Each number is 128 + 32 x the weight over its row's rms, rounded and kept within 0 to 255. Layers, rows and columns count from 0. Numbers have three digits each. The size before them is the row's rms in percent of the matrix's.

# up: layer 4 MLP up, 640x320, rms 0.0391, rows 151-330, columns 32-63
# down: layer 4 MLP down (transposed), 640x320, rms 0.0391, rows 151-330, columns 32-63
up151 103:127171131160142101143130112099124124144135140114180154116130136109136121156158123163186111068068
down151 094:172128132139142166163096149146093110167112085188119101139155129136099151127109141086107150210184
up152 096:137126122119175153127163120110165180186129158136125166135155125133110091136152104081089135088210
down152 095:099119154118104115149118114116144109074112142116143160112007136116139143142087137139158101124096
up153 097:097131112125141117123154164132116086091118134105125131163154114186136145137105149127138127079146
down153 117:086094150120135139155144089139151117182128191116151139158151126087106111147164134180112149161193
up154 098:120135133135156130074155154113072140139164119117156157103130099149100069132150086084122142149123
down154 095:176114150088140145172143124168138140090107113123106138147105159153180186101110188157105069144094
up155 097:148120124121117109059161122110080171096135166173115105149150161115099093105179159127083107119164
down155 106:133074119164125084129101177134176091141081153086117143130166159190132109153163095048119126149103
up156 093:158092161137156053131118146128102121152114133098179117129060157174141132196162111140114138136162
down156 095:115159086145102174103117093141113096098097104126116127130124100143155173109129153122094124080096
up157 102:064124074165158128084127143109115137133131118168138129154106141154100069080133128131142156138090
down157 105:168186148117120104132145089139146138142102130092171105142145163160160146162092140208088107112107
up158 107:114170116112098137137092100143154100111129117159169126175162117106118134156129173120089140135109
down158 105:078078172122159096117137109114083138216124144107164128152085163182172173101155112150103083122192
up159 100:132122113254143145138117094111070104089170181114116074124117104082135109165113118087157199153083
down159 094:106133150092128141118129113149181138170164089169116118136080165073113136130074128150093075116135
up160 106:104170170123126055149121085139176124116108069126132109124126119126082202164139103104145137084104
down160 108:116099073119146188135134081138120157098120130126117107121129115133179066061110110096121141154164
up161 095:051149115109226118100081077158104120099163140135123136173089148162128136163158181048089104112101
down161 101:084090142097131149168143159130134141098173130163151162187151120129166097099126137163142120095118
up162 094:106109156144135110098125171138154162130129139175115139142210158152147141122134180160176090141174
down162 095:112145092133127111159094141085134095121137071076130087115118143119158141123136101109130107172111
up163 095:101076117134133153172143063133163143103149169142112206169169156154115127144116182105116093140110
down163 099:136153166120129107112118182164105129135103147111106079147105138113174115103116089151105167097124
up164 097:100119115097159141088152154140088099108142140145124110090143134107147105135119168143149144086117
down164 097:151149109135086084161091103119178138163096154095133174118141130124127163119128115118148113189140
up165 101:131176140126143139126117139142081147124118179125146071147188126126115143101158184132103110106145
down165 108:056137135088148155174140145145193154176136136118104144124070162150125130133053108170092174080107
up166 093:099148111141102118100096116183093119128166156183121066153127143099164103085091159103233143156123
down166 087:105184133064156119161186130081092110123107120088128169154174153164080158190174066123053100128122
up167 098:083108109135104127139112166097073112109159140139129151140100146096158122142132124135109105142111
down167 090:195170137151156127116148098146182118129114129137122176095142114091101119127082152120160155131146
up168 108:094169116162159145078127102121059105105133174165135139113125122126118070132156149107115125140109
down168 097:091078199147130098132127104159172132167125152078135094136113157171127082129131126148147107107123
up169 103:067150106148142143128124059123108066173113117092133188146165130087089151162124133079157101146108
down169 095:173102138110175102098140187123091153144136170162137027115149159129188122068120107159119127112094
up170 090:156161114126181187118171112144099101107199138146154142159137172132146160159075115093099153135117
down170 099:057093116107103149099166114096157128177091142094119198135104097108110115125127142123084068188132
up171 097:049123160142109144161159079159094102137137113126127150174118121158189144151117169141116148117132
down171 098:167138074194139102108110180090162155150121143138152120104136138113098146045119098120144118194147
up172 104:153141105185128113123123095143170127142158103170165088146163179177099171157089153129153129095152
down172 111:138144138087141113108117129057105154110122180085122111147093151160146072134181179141148204102110
up173 103:115205095221168109119153080052148150163123127128103156130141102172136116101197155104101145077088
down173 099:179086171043099114095118186200089094131125093135148119127125171040107136189117103179148121168153
up174 101:106124152108095148151183071167111116111185062144120179137139211176092129144136124117118105081145
down174 104:137158107178157134075050156083143114150119181101159076130102086096151199121073146119111131118121
up175 098:133152164136150136146133104115055095103161125109164082130118103147194125081124084103136181112123
down175 093:161106126133099116114095127140167170151116137164107152061138149125072111117112140175135087098137
up176 092:112108126135108088120140160140112141135177156165047125090085154152087156091095089110122113158103
down176 100:099103126125119181117097134115130183178131160130126111109116153072175129150147127137145152104190
up177 101:082114098172104121124144087145151130120115164158178182132185137119080103164099145159123160071079
down177 102:159144154142148145109124191098093109141126102128092108135104143104175130085151094097115117190199
up178 104:101161125179127085120146155174152101126089098055094063124216121099162135130126143066074153151134
down178 103:164111119083112137120121162110127109104142166237110135179081139156101126148085130131158112124109
up179 108:149135064149141062065167087156141116119134107132151140103110161141093125130107193087085159109115
down179 094:154109188114111150144090147111069151129101129098137106106158108136113135128176060126148117148121
up180 090:097177135108111103143185149090153065091120105163131221157182092187151096145123105181147115097123
down180 091:121043129137133113140028124185090223169193074110129062118154094108126092107155153071142134124093
up181 097:074111140120152127113147179082145052150194102200101052098057084109100102132120130070093080106093
down181 095:171121102125107138146098130215051204095090153082130185190174138133144149117113143156131152132132
up182 095:072162149109093117136160084108078099137128080119104180123140122152092134125194167098147112115175
down182 102:197103128150168156096074150108188171179118151110211077144179109118126150127135074127172157168146
up183 101:167130056162185106096176161138160125105123083185086168113102111083183126117110171112168190137108
down183 097:116155176111070131105112089110126078167117164066164126125134107190086157165143086088080106112131
up184 101:090133078137165150115134082144066148139158132151094153154118118154110161108086173139133143146097
down184 106:216150090151174193127102119096111143137069148093157149138106148141163119111135146092108040117142
up185 104:136123135108108110176096162129118134140126099135146110122128108171123087105165159163133125125123
down185 097:113122138120156128055165082137141095098129139117096152138157147086140182131097064095149139157144
up186 094:081115142177074144198124151158145083122102164131193162176144114137099184128162105131102113153104
down186 099:138094091099115096113124086108122144162148097181139116110116109168112095139140151091135161077149
up187 103:130143132104144159104123157126080105193141052108162147122149162183112103149161140134179150113144
down187 104:121132148116135091092121131104117132122120149142073147169099093126163165110133171118076158078114
up188 110:112160120121168088090092135107153171190129092132146140145171103095153144098198134077157087119159
down188 096:130153117138075149117123128135116089080110150124106093118051182176137150152069155176130136114101
up189 106:080111089063113057155086200105137132103161144131078184093148137153141087111116125157105166075116
down189 094:181100179180142207166171101145144085116113148137157088152163114125127158133143108116152096179112
up190 102:138138134102084116147114093117156192074104114161134098094110177130153104109120150104154155116119
down190 100:091109149110165145137126172160086081182156148125114176147121166111129154191105146133137083153106
up191 100:102137090138155086111130117166134146156155146077120088062153174114130101170159152090092150131098
down191 095:171132146120144148130117163116140106134130110204134173169159068121131161120129122171146113140119
up192 097:165147129139106130154187114148072103119127130185137116163046139132162126164117119094113138175159
down192 102:122135143136152127099081158135117173188093078074102084137127117130148138117084130117111102107118
up193 091:101174123115116168165175108139090151144163093143107173105099114162127182156130120160061154100092
down193 098:201143175152153088091110159114156108082088151116169052123137128079123068118149151070136111187117
up194 101:079129104095135161095147134094096147142125102136117178081157146165125082142139141132121142162138
down194 099:183140146150158080160096164146158120140144148135121131178138141157103139110137138139119086093100
up195 107:109151138162119132142054150119049102111142187129083112147129152083165174148141167090163064138181
down195 101:131110121113156119104123103133159139143128120144146127089144089213106099118114109143143149129080
up196 103:061110179146168151095094085120100149119175181180183156089135163090084121056105117148128089162074
down196 102:134097100155099119197189169178182159195104083097075133140060143188221123150100092156078120086160
up197 098:185111152109099161121120210106167158166176137142172144114152142096099137088156146108177172168126
down197 094:094127083151195112144180108163123116153084137125117104128116104166131107150086112113065056134101
up198 099:083137111157162135117150152139122127120136096146133161168123183132082133112090088134093099133111
down198 098:129090159144134154091107110128116128123154136099114137131139103147145131150160206130125195168085
up199 098:135150153140128163098075145174087095108082137172127154109162106068093125116100149126109096103126
down199 099:087171108127123087171148193104120071095128145137115146147107149116134138094110140170126144180128
up200 108:103139107131143121088135123166124084126147148111145130112097206147091132058108142148092146081164
down200 095:139074174102125120183166097113120165173118153109154117148170048122195158177106126132178082156094
up201 096:143129150122102139108081151118129158125139115168159174127141073122136097116123107098135102148156
down201 105:191058157154139138129128127146133144114121080114126098100121156132122104063150144158160115126178
up202 090:111129168085091125140145098118142128060128124101111159073163164106140139101136123132082147123112
down202 104:091148122104090142130141114142147122102117123077139155113143183115138023131105103140118107190161
up203 104:121133088139126175099108150098057142107074175170114178117113140120113123172172162146088103109111
down203 096:112129168066109143192156126127231107144119119154142117129110141174210122084113129149148105179090
up204 088:142187142095113154121157114106146068120157116152103089187162103179127095161113103105135128140124
down204 108:203169117128118136133137178112107113136147147107146129142171085089107171142088115128102149150142
up205 107:120143192104093101115131145125145137121100155073120104131135116240140123139161142127119152091122
down205 096:144142072172131168139120118141137125149154084205135143116138160036086172138049144134103097170133
up206 090:090183105122096085075194147144122129099142150185121124182204196143107133110130147101090132126147
down206 108:117133138154102171093074106167172134131095135087145134145137091125120147100118146134176109124110
up207 097:076047117113145043111131136129200135099128149151148178144216122151154085126120175119154138174141
down207 104:077126116128111157156110106157040123089125055167102118138143188129141143144092118139164101045118
up208 094:123125129103120190095108178110172062117152147172164110161107148126141135136086105139087138172156
down208 093:171151117167139108144156087153112201112086135111107123094116103085155084129171124149125154110100
up209 100:158146137114135158116181152155163161097139182123132162116117108156085119136161100106109131137145
down209 096:107091128096125142108107130138122103180108128146123133116120137111138148107152150141138138110110
up210 094:050129089088102138139101149197141136134165095116184192114106143153159106111148189078165149150085
down210 097:178142184137147140113086108149114097123137179082114143141110123129109170139112112167052170108154
up211 092:192192115098126157180171092077099117092160117194162149067110150139155126159135141148130141110084
down211 099:141116157135195142111142105096096181129172134071130122183094122129113121110126104118151152142151
up212 091:104156110092170164128146071134103156135138146109077146132148158134157166096133095119100125171083
down212 098:126100137147126076140095154128160165200118120127175069127115096174128133144148179172152125054157
up213 100:132084186105097128130094135007104099166112154141094119145139154161115094154076055109120150115087
down213 099:119137101150148162132150132167142132133152158102120090127136126085127130111145165159150082117180
up214 112:094096148138154059099091151134142105165122158147174177144148119115128123125164112108165111126146
down214 107:193118124115102118147156100115186152070145059133105066102152169123104125155119133103100138098173
up215 100:159135114151189162155117119082138112164070105097120160136107134134117144102120160075088178186093
down215 097:077102154093091066069141160224105178110159181195118066085173157125128164169146098143198054053161
up216 094:177150131108190192094112142163114102158168104136081104155141131094131178113087102185106178133149
down216 098:099083094126120064165094092107111159123086157122143150106116125122145052143117127095132047092147
up217 094:113097174125136140152147122116096148085117123056154148123094146138046109096112129152087132177106
down217 093:148101090170157096093095110096102130158099178161172123136100136106171189145185163102128116165159
up218 099:095091091145152121142136111122139081089103107182171095153219144158162140156142196123134119133156
down218 095:119139144092140137104107110130161146164192113076077182134096108129110102145115064132104153152132
up219 098:126108124106120125113149103112163115135150153174164123176104132149060152095153119124073149113058
down219 097:141098178119156144196071132136136129116080075130141130143139125132130105116192173153073161131133
up220 112:085187078177087118120134094125104035156119098196177150167147128137139147111139130110095121097104
down220 100:183064164041126123138125147125151179120112177061070097119125143126096106149123131131153131154167
up221 111:107139154111172104147129078092158120124070131158118145101116161140143141122090166141172179187127
down221 105:143141132145049120084110161143117166150179123068126140163165086110130114094155109093093089106126
up222 107:110123125169149138168177162142167149086074122136146092102145148120143243126084195123160111068119
down222 111:120178104099089100066146084091089140146179174109142101128091121145092069134167112130109090153135
up223 098:126129124151214190143148117098125160155111149140124122112163150086111123169107115112102123111024
down223 095:104165105114113085061090106113136153123169147104164131085067043200166157056117169134119125152187
up224 104:111130119121116095133124132094143126191155149172145151135124168090150150118105088164170120108114
down224 098:106151132132082175095087103144124102088121109085097154076137086159182101110098154100067164163124
up225 098:121165184153088120105172139114119133101124064102100112147149200091106151083109068123117173105134
down225 104:157160075160112118208151141121127127139101148124091162117110080119101154116113145105111132098152
up226 104:082139064092069142133066116144165141139107128120111092134134073158081122160105154082132145155174
down226 102:174189130140101127137185124108146111149137140161127151144127182138098069138089101150134123092089
up227 104:144123140140102108142143076103119071131094124118127086089209153161160124152070188094089110118145
down227 103:099145114096142125065109175118153158149119146136139172186040077101104122088251107179125101137129
up228 102:078092033098173135124147122089144111129126152111097167157142104087173125120097102157110150097087
down228 106:156110152127148136160145137142139147126194141101119176107067149131140117153129105101063164155112
up229 106:121159140143134162133104138120121147144133130136147107132107153149168171110156136113080116143089
down229 098:173124079170119122129134153125092132134102162113128139112140113106108121123066155177109138123167
up230 096:166127130117101112197150207162124120125134095085052129117115095133129187060133131126161129125181
down230 110:095133123140093110146126152152179144104148143133074114148107202128171120112144085165107153077072
up231 097:089162138105154108154099149155115148075071087201095152097135127113144135148140102105134073135182
down231 107:130106092181107136088154076132066092156134153115137132176115121136140199076087183174053109149174
up232 093:116121141093124131139134108141111108177107151113133160106112227188097107084108135118142140177102
down232 095:164104122144117087144119102054109142021102123088136100154168073132168096115173095119123097127169
up233 092:100140118136155171102117077149179056163114119162184170118148189152138127149161108148099109090105
down233 094:138111172136103111170134186105151152065126143089035128147066057101159106124068135108147108186119
up234 101:134113109140154151112093147080107132131111149160115121080192130167110117163133123161145120155096
down234 101:156117172145139112165115088175161141071195099150151138162099128114139150139106123108090092127164
up235 099:151097056127154130146184130110134159136099158108123130093163150160175146144105165214160158118108
down235 095:128160227118099135101130119179126162132177077165128161155087118108118122174136151089121109136182
up236 107:119142122064119094107114108120118116181120168039162074110148198118149133137124128125136081086102
down236 103:125099148194121169168134142141127127065149101214106235131150066137092125135129110123113211125134
up237 097:086131077133200068096086113216113162114142129182197130110154153175071121129163159141123106083122
down237 103:126166168113036198175210116082107062133145147095115128159147125082171164130119145078075169173134
up238 108:072107141164082105123201122184093094126162117212182142176094129145128191094067162106155148120107
down238 095:170157150147163146163110102108116166105120135051074096093143125081103101178169110146102133133126
up239 091:135151156113149119098159137080189136155123151141123158116159098112119109100092094162052090110048
down239 093:117149166153115113118134138133065126106072102049152105140164118131118131105041147125166099091138
up240 111:106133102158151136129100031085106093118145092131149121115117165156097184112139156136174154160091
down240 102:163153142127130182134176202137145145111070153129148099178112075118149086138125090115095108103166
up241 102:154149153136110102114133176138138104138127202140192160128193108115107100199141183097207099072159
down241 097:102108086103148127142120047121069143114131063125081086160114137103120201085120071136041150158080
up242 094:104101180169124134155138086121136137166069186112144176096175144111146139093115122097160130109137
down242 095:126120078120133106091109136197149145094167110126135061104159132109118123094132121150127131143072
up243 090:126160150134106119103121081125117104113097106117195138142135150108196111139100186113107129133138
down243 101:131123101179202163107131139107148198125118082138107117162132118073130142118227088138125123095127
up244 093:075117141090089139129134208162142119144101159144118111144182084184141225114142174098125060175099
down244 091:152155108152177116144144052077133118112186116153123127118087132093116060104138095148129154070192
up245 099:073090139149122176131131085148138160147179157130150111115172176170126129101076162136202186117105
down245 098:150173142129086098073097125091127082112140131184129152128104092063113129170151112127112086154153
up246 099:117135146123123208144160097058116148094113129108154161142110103094091091102130143106106151135146
down246 099:130114099114150066154063132112176105075113107121114112105132141120165141143159085101180116154130
up247 124:176121066212109136064181137189107151122159131185156131113150100146107170146189201177101078121154
down247 135:118153121183162152099146166144105126210168133179040130127085110096099184150146204161143101134118
up248 094:101132101135138122155191100156136202139082128078165177123135131110110134139148130174124108120133
down248 103:074172123219107158159118098096101086151144087145105052102112151180181136102102115150106071105184
up249 098:067117135135141156112141107139104144120136075150147091120084206132121090105138166107121121088095
down249 094:153100143124104110123146171136143127169146165112115168164176092113099173144154095128166126107116
up250 112:114172141139159068141163106149163146198094112130115120142088170175153147135126155073101176098098
down250 107:105109126112062155123092155142102101061127131129147145166140158148129113132143155173182092100148
up251 106:161104133070141129127129169164127165136087127162065134131089131118183076138129094182118156140107
down251 102:104157090130159100136192124101221070122155126139144181096111051084157111138100089070051127166153
up252 092:130142189169097097087134189141158142067153142156138141179149126134091105164119148154127099152091
down252 090:159153152169128141156157102170082118121113087103137115114133119141150123091175132129084087122148
up253 091:143156176156079143173113084134084095166122141156101120085105110115138124202131156125104128095145
down253 100:135161105092157093136129106157121148082131114077153150112142155124104120114170150129150126107054
up254 096:068152123111121122157115124085098141151105127130136128137118135120147168150083157101098070112114
down254 094:136194034158141168124130143132072128142108111149116221150099110115155099124154185170106140157151
up255 093:050085172163121126132167130109114143131105102137134081177152179120119133089158125136172153068194
down255 098:179166097077124104062076103061154161138140164106142039079143127133106110153137141107174088145141
up256 100:142139125115125077151114101060158137149120027140146132115150172125053078129140137106154112106113
down256 106:146145097157132125074150166176166165147101190106177194121131101115190100141141117097079179157147
up257 088:104143167119089114121138185173100124164059105132118118099127163133156124136132132109181107114151
down257 095:170118086116147129135121094072158178147153167125137116093136091088099132119150140161139131104142
up258 106:120107169090099106102133096133100174128155112179173121175141176085074167085120166131114145107169
down258 096:115170114156156141130101161108143082158092140074107075082117073159162110164153061124144128155106
up259 094:134053100132151106187121178176150120154183124128077169114163102132120094097118162173119143176124
down259 112:186177108111132137129140123085178125158119181145141059136102148167204115094037178108095136119140
up260 100:155135109120092083102116147183121078086148116101168142144153180128088129134186122105115092090123
down260 108:091147105112170116136100140175135211138104137145151147123144076120090052127111155136129139124149
up261 096:059127099145134059070119129126107119108095128178097163094053136167133139112038150134121163117147
down261 097:145115146139139151128177167094247129150136111089165099151192137095071130100199089120124145124114
up262 097:181171118071112171130170109191093089113093120097207135112150198138117152099131138107047088125128
down262 098:069131130173107118110116183062118110137186159170094103182087090126113120141113140195144129145127
up263 100:073164157102163142180145073065082162125103100206164147169105106096099167149091118189144167141088
down263 104:161135132122139135109135167181116060062158191059089145096122145142104122106118151084116139101138
up264 102:142081146086185133170056151106099069162097129118134187190094125160128102114139123082142135159139
down264 097:138164124187100087064171103111105172096162138162137103061173080127098117151132172223106110100097
up265 090:131122131069135133144116158102188197094089109076160151081150131111149119090135176123063084137078
down265 095:093103132165107134129136102128118066147157147155121157148122107076079161167128074146165102140145
up266 096:165102118078171201085117171147138123151110093129140123180154089180085115200082145112183185154090
down266 091:116114108143101145138156143117145106163160142147132142114051203095172165134219120143077118142196
up267 099:138098098051142117146121163163117126145164103143138159098103168152149076122019152114121091107090
down267 101:135081135169079129147120154105186116156135178180125065186128111113137170091191123149128114100136
up268 097:125145165106115082132134172098135140146121144142129116117151130086165090133191158131131150111114
down268 093:143140151099141119122077115143114145152142095111108115131180114173088108126144056105118096155107
up269 100:180131197106151082093137113158141164111084113146163126096151152172127111107143139163161091161172
down269 098:067164078103083168159099155112113111142171156099106159145172138097126185164141162091125158094081
up270 108:131125122134145117123117128153145196148159140171177103112096129167137116104199098112143095118152
down270 101:081101113120113150157106135138151125139074107122146151193149160088095146144100138188104128144132
up271 102:091184121086130125113096114169149140129125113132188117108116152061126093132148085152110134105062
down271 100:124091112157143149110107126119095147177124146132102140093140116194171143122086183140123139131147
up272 098:104103126086132141118087115197126092128104184114119134155153085102129140158140081131117102122173
down272 093:118171172134095136128206120137118135161142096128172143075112161148128109124162190196100150140110
up273 108:090159117077119109120050161138149093159121092114127141123151137156133142134117156142142133146168
down273 107:165126149214086155162133132074074162131135156103162085129168049111093077081125068133137111121062
up274 086:182096138099163124101127149118132096097137155172153097036087134142136099103115071138119085098121
down274 085:097152111153078151152164127111128159169096122124147149144172111123150181134173150131149105172088
up275 105:101120135135118164080132106158143118123127193156111112145133142149199140151170117160108094096123
down275 098:130126135086129072137113119123146102171107064070186168120122129084049104119100160096146169136200
up276 095:107199124145060128086106169187166092150137149157169114135107133115102100153119151161126126112166
down276 097:121061120167193144151138138136138091127114136125105081147136129180133185087110180148090125140139
up277 098:114142094138213109133166136136117128099172111117115107118173151092115094065134144175110125144174
down277 092:131117152162097115163125144118115190112054148176087120133104134158147134140130105141091116139104
up278 098:170134161066137104087149162121159111134181156171160089133155157153092140122166130198094119100116
down278 095:126160130191114128203090095132094138190082151094142144095123111172133052110118124112165128179185
up279 105:135136104202114108103124177099139167082100108147171104191147100131047192149116174062138099140129
down279 107:199155150116154132103118145137080134168117124120147120124127120154165143147134139104094124073090
up280 101:074177120137186124141091040080119086148120148121178162126111191174150092100143114148151198170119
down280 097:175122171119084087108102176140113194098140127120056124097105084101092156141160152092151090038132
up281 092:149111125108093147150118184105086168171108137119131162098079069119100141125124112121119084154114
down281 106:175147136120149115151112095156185166094118128134115083102164156111140111124158090113118145103101
up282 108:101125146158157135079117124094097112141124125114163142110122124122096156120123195088116164129156
down282 103:179147133109138170168142096161184063189161170132045158131124140127167114142111115149113096113126
up283 100:173140049179128168160086087067123153135055135104136141131189132076151141078170149156143090102148
down283 107:142095177156148100119097141171099116120109128120178113113143133134125197121183142163130121173124
up284 098:126113084144186177173108145126127152113140197141160181142094105142099135135148158115129145136047
down284 103:167162129187079158144093084058097197119094103142127087143130162120061128083117140110119143167185
up285 097:106200074125111148157113115129091091125127141125116100168141139106130153138059134154161111155048
down285 093:121060162078168092120115156127116173179128155125108150095120114140158067063172139081097152067132
up286 098:131127179145171132181121131170101138142164166173204117137138104138090140110125123048165047116107
down286 105:111142106106126115108132090080137159134150130131082088103148143096100139149123152151130128140174
up287 096:151132151146094132119168104089099141141123149131177133187145111132153146119099129096123148109140
down287 104:118135094147131150125121145143154105182152133171114141084133192103128102136199087150124127150117
up288 090:182174109096137116162097097093098165134073172102148104117146161110152148123076117154151130127115
down288 091:120034140152160133132112141151120069142171096207142162121099108161089145061160111122142142122123
up289 099:118155114147121153142138070051119122112079099135127133143056162225187165160088111152128072140115
down289 093:152113132136149145120104188195109151161179141135154144138199170046086087066163110088088180114113
up290 094:197124112110072173095105112142129046078130140125094131221202167139129138181109163102117151078150
down290 096:107138152170155085139153106096165161170132124148114112042108113189108142102189107155168089167093
up291 097:086156118140054131109120085152160152165115110154102087157122136131105142068052168155179119164100
down291 107:129136189106137086121112094110096165086165118155173123062144134093223148124138164124192127086076
up292 112:181122168167160168145083037130139173111114139125135058145129133115163091142137088147133166110103
down292 097:089104087077111111149197210133139131084097139152161176089136113170134142082098148078137097161111
up293 096:061148178159148091139198079136116180126107144153162099163127113119090152118133128108152119154131
down293 099:179068107101082114098053164132156078090123142102129110055178149197130153141121135119140070083101
up294 100:112144152118122115173102127175174130151135149151153136180131151157096125090148121133072074154163
down294 106:146151105073191132076128131024066139081125123160106127108138095126157125120136157156133130154106
up295 114:170139166125164126120133143075093155120118146116154103149125179136111169166090137194124127119092
down295 099:085100136121091091152126104170158121116139110132120115105133078141143088103127146080131154130165
up296 110:134078100101132122130076182123194133091160114115099093159142105173110097143091100143082074154123
down296 110:128159122131135154214142130123133108170132141183136176156088113095154134149127130140115098113109
up297 097:114196140137183137125148099110138152114167170138130077146121150137153177100123068176136132105104
down297 106:090148216136112139080143156103129072136062131100148151169106084127149139156126174144113072183125
up298 097:149150185078128184130140145111127138104125192154147158130157150146128119101145159125110200113162
down298 101:112142002172133128168104079139133130135159107092054137167052130167161156143093046108148126157085
up299 101:051167082133103226121128138194125139122149199161190123147092118163141158187060182100130091091164
down299 098:166138137123115026093138097091130127093086061106101096085195169106116094102171115140130182128122
up300 105:108158112130144126110130154176087128111146117122183120129062111117109137087073146088094131083064
down300 119:138207123129177140149128138143165146118147061148085113108112099099108151129104137104114123160140
up301 102:107121169119172127130105098116113097142145163148125159108138124161150153041131092131124105171104
down301 094:160119097123083093101152164122131129113140062134153075134128128100113094202132147135133178091169
up302 104:141139062176162127068143135165165200117135084167145125125122145120177122134148153094117192161073
down302 095:122138203143109134171071099064094113100156155064122159117107110099054084121094122156142065120117
up303 107:092166097157131198067102122149187139193090160072161145154112161142164129094106150085120114127169
down303 103:131076128111148014178196134133078092086166078179120108106122098134109124150132138145133171094101
up304 100:185080109126093101178132133149110123152148208078077091146169107151053148127108108119147124101124
down304 108:090139155126121105181161111124121115159139126144195186108108117123122110118149079105066130100119
up305 106:127124102103169128084089142105122087181146112140199118150142089139137152149134136115166138203144
down305 102:106064149139077083159190105145097117111086177090097145046082193141175087075098143160152170063115
up306 098:157143127122158158092112071110129078175118160148138143151159121162070080147105170111091090154189
down306 094:076109112119082112160137169140137174086163071159141093089138158121129173074152083118164152103131
up307 102:105111167115151167165128154103119138129115088131201132112142174114136172149141163153119100150205
down307 100:132145115106088102124161088141106114174114187090070116130130118187134059139144117164129139078123
up308 099:146160188117093196109089085130143147117083135116163128129127173124099205122123187087132092132127
down308 097:117121119196123056127167118118085116145146101119130082100110050130124076107164085168093148090111
up309 098:082135112092148151082153124087220099180101123169154174100144145087102122134126174140163087139132
down309 101:134105140151108118179140096152083181110135127136124087168120100188197120104086140132078126078104
up310 097:152056108091078122092141124107143148133157081120141097057125173177150073135084134143119162157141
down310 093:126179141133117115193100148139093107110148147109118140185160123108133199132155122106142080114091
up311 109:162139175162194114082160121115104101185124148140157123077130069200052151155085117112101146157088
down311 129:135089180173160117152168139183108111095110115110178113148182154187123113133096143152124133146107
up312 099:156120146069086148124068119125111120114190082187144093079105130090148091183077144119087134132156
down312 088:112136123170135104120169184138151142092068152079091173171140122147093146084191130164189142122118
up313 107:186109102154153134134113162117153126071108127135190149119075143171133186139109115177092134114106
down313 102:055191119093162123151162123095124100152136171170128159149166138029175127160124133114153092183172
up314 093:159141151154086136080116156123117143149108145132117131094106192088108092153124147145068171112109
down314 088:091132131160154145163174120150096142110101103138138110182151150170124136097111128111138104161091
up315 094:093134117081202150128054150176137142094158087107128164138155080081155142142097151124170104115109
down315 096:170087118101066126136120089072108126099083143146140088120063106149134143093164128111117139118128
up316 096:100144140109144150100171081120168137205134148141129159108079106091123148067102118065113126142120
down316 093:124127122103095097119116187147116145120137178137114103106150180157099133188138198168169129120154
up317 095:149126104153208135149023162134164120144103101166154201104131211148147124149160148180152122158149
down317 093:106120162104069077116170123102075113094108169095181063160116125134109121116098150064125107118157
up318 103:128101128141184101156102165165108144123144122167132100128155152110130135182130116160098190138128
down318 109:150131112125166155154140070060192156133189153097114080103199079151104069124065188115074115105160
up319 102:129136062126068091137111102117161129179152110199124133106142137077071137148113161156124202138102
down319 097:081093135113152145064140152130117115157121124118152130195161138187169108122121150094122116103139
up320 091:159134148133140069166192096113147194132119120131155118118139151130097109072142111144151119181132
down320 097:120101113107120193120101152077090167147136151177124135091082096173126141158110099105125069151108
up321 098:101115158171190159125050193157159139116179103160203128115144177148080152140113111139050099150131
down321 094:154101076091087094094199111110113123132052159089084125096116114101166108117138120115203132081115
up322 110:142138147096164104133090101098158129213161157116113140149180116096140088117136161155134097131182
down322 102:108176142138093133079156131127109127104105100100149113073121168164102161154123126108131176092106
up323 091:100144151064096187137085188081099150165094115125151076088056166094141133132104097121137068138177
down323 101:070111122157146107117160113148166091106133111126161158213187152095120158151144178075116158169119
up324 104:169185111121182099160150078123117078119102164116161089120181119147134122104098161181073130128142
down324 101:077074159117118133130116174137170126173092113107145164164072149136153153164129113136160140108132
up325 108:108129087053150141059099217106129159192168126145154157179127136187120111128139132120079132134165
down325 111:137140155151158122155155096170122145044125090084086166106175112103124163141077131138160121147088
up326 099:129127113117139105201093167151172115147151085148161148086114150188087151092129115132080126127060
down326 098:158098160122113143066144100094091098096121111099102100152154087104171113168177125128157159094147
up327 088:128152154186118139152154103153120178067179134116102104157164157111116156105077109179147130175117
down327 097:137090155120129148109053135087073107122160110150048066102110101131113090136190109086055114109127
up328 099:042185057130178154098151151135141098162090095145145150089154203141109126157135149133124114089149
down328 117:093133130071128143109180112127181175184154146123189175110168100145104061126129103132163198135132
up329 114:114131137137158127096175150142104078186184111164142147128143164097139134118133111146135133150170
down329 110:146163087116106111116058097089148168082071157113116087136117121163145153124134151128147166057125
up330 097:114151141115074138098136126036163154136173148121123161107154123150173116153186140114143154143095
down330 095:127114066085202104193130158192084119139104098108110102094105162089103120083086141129176112129162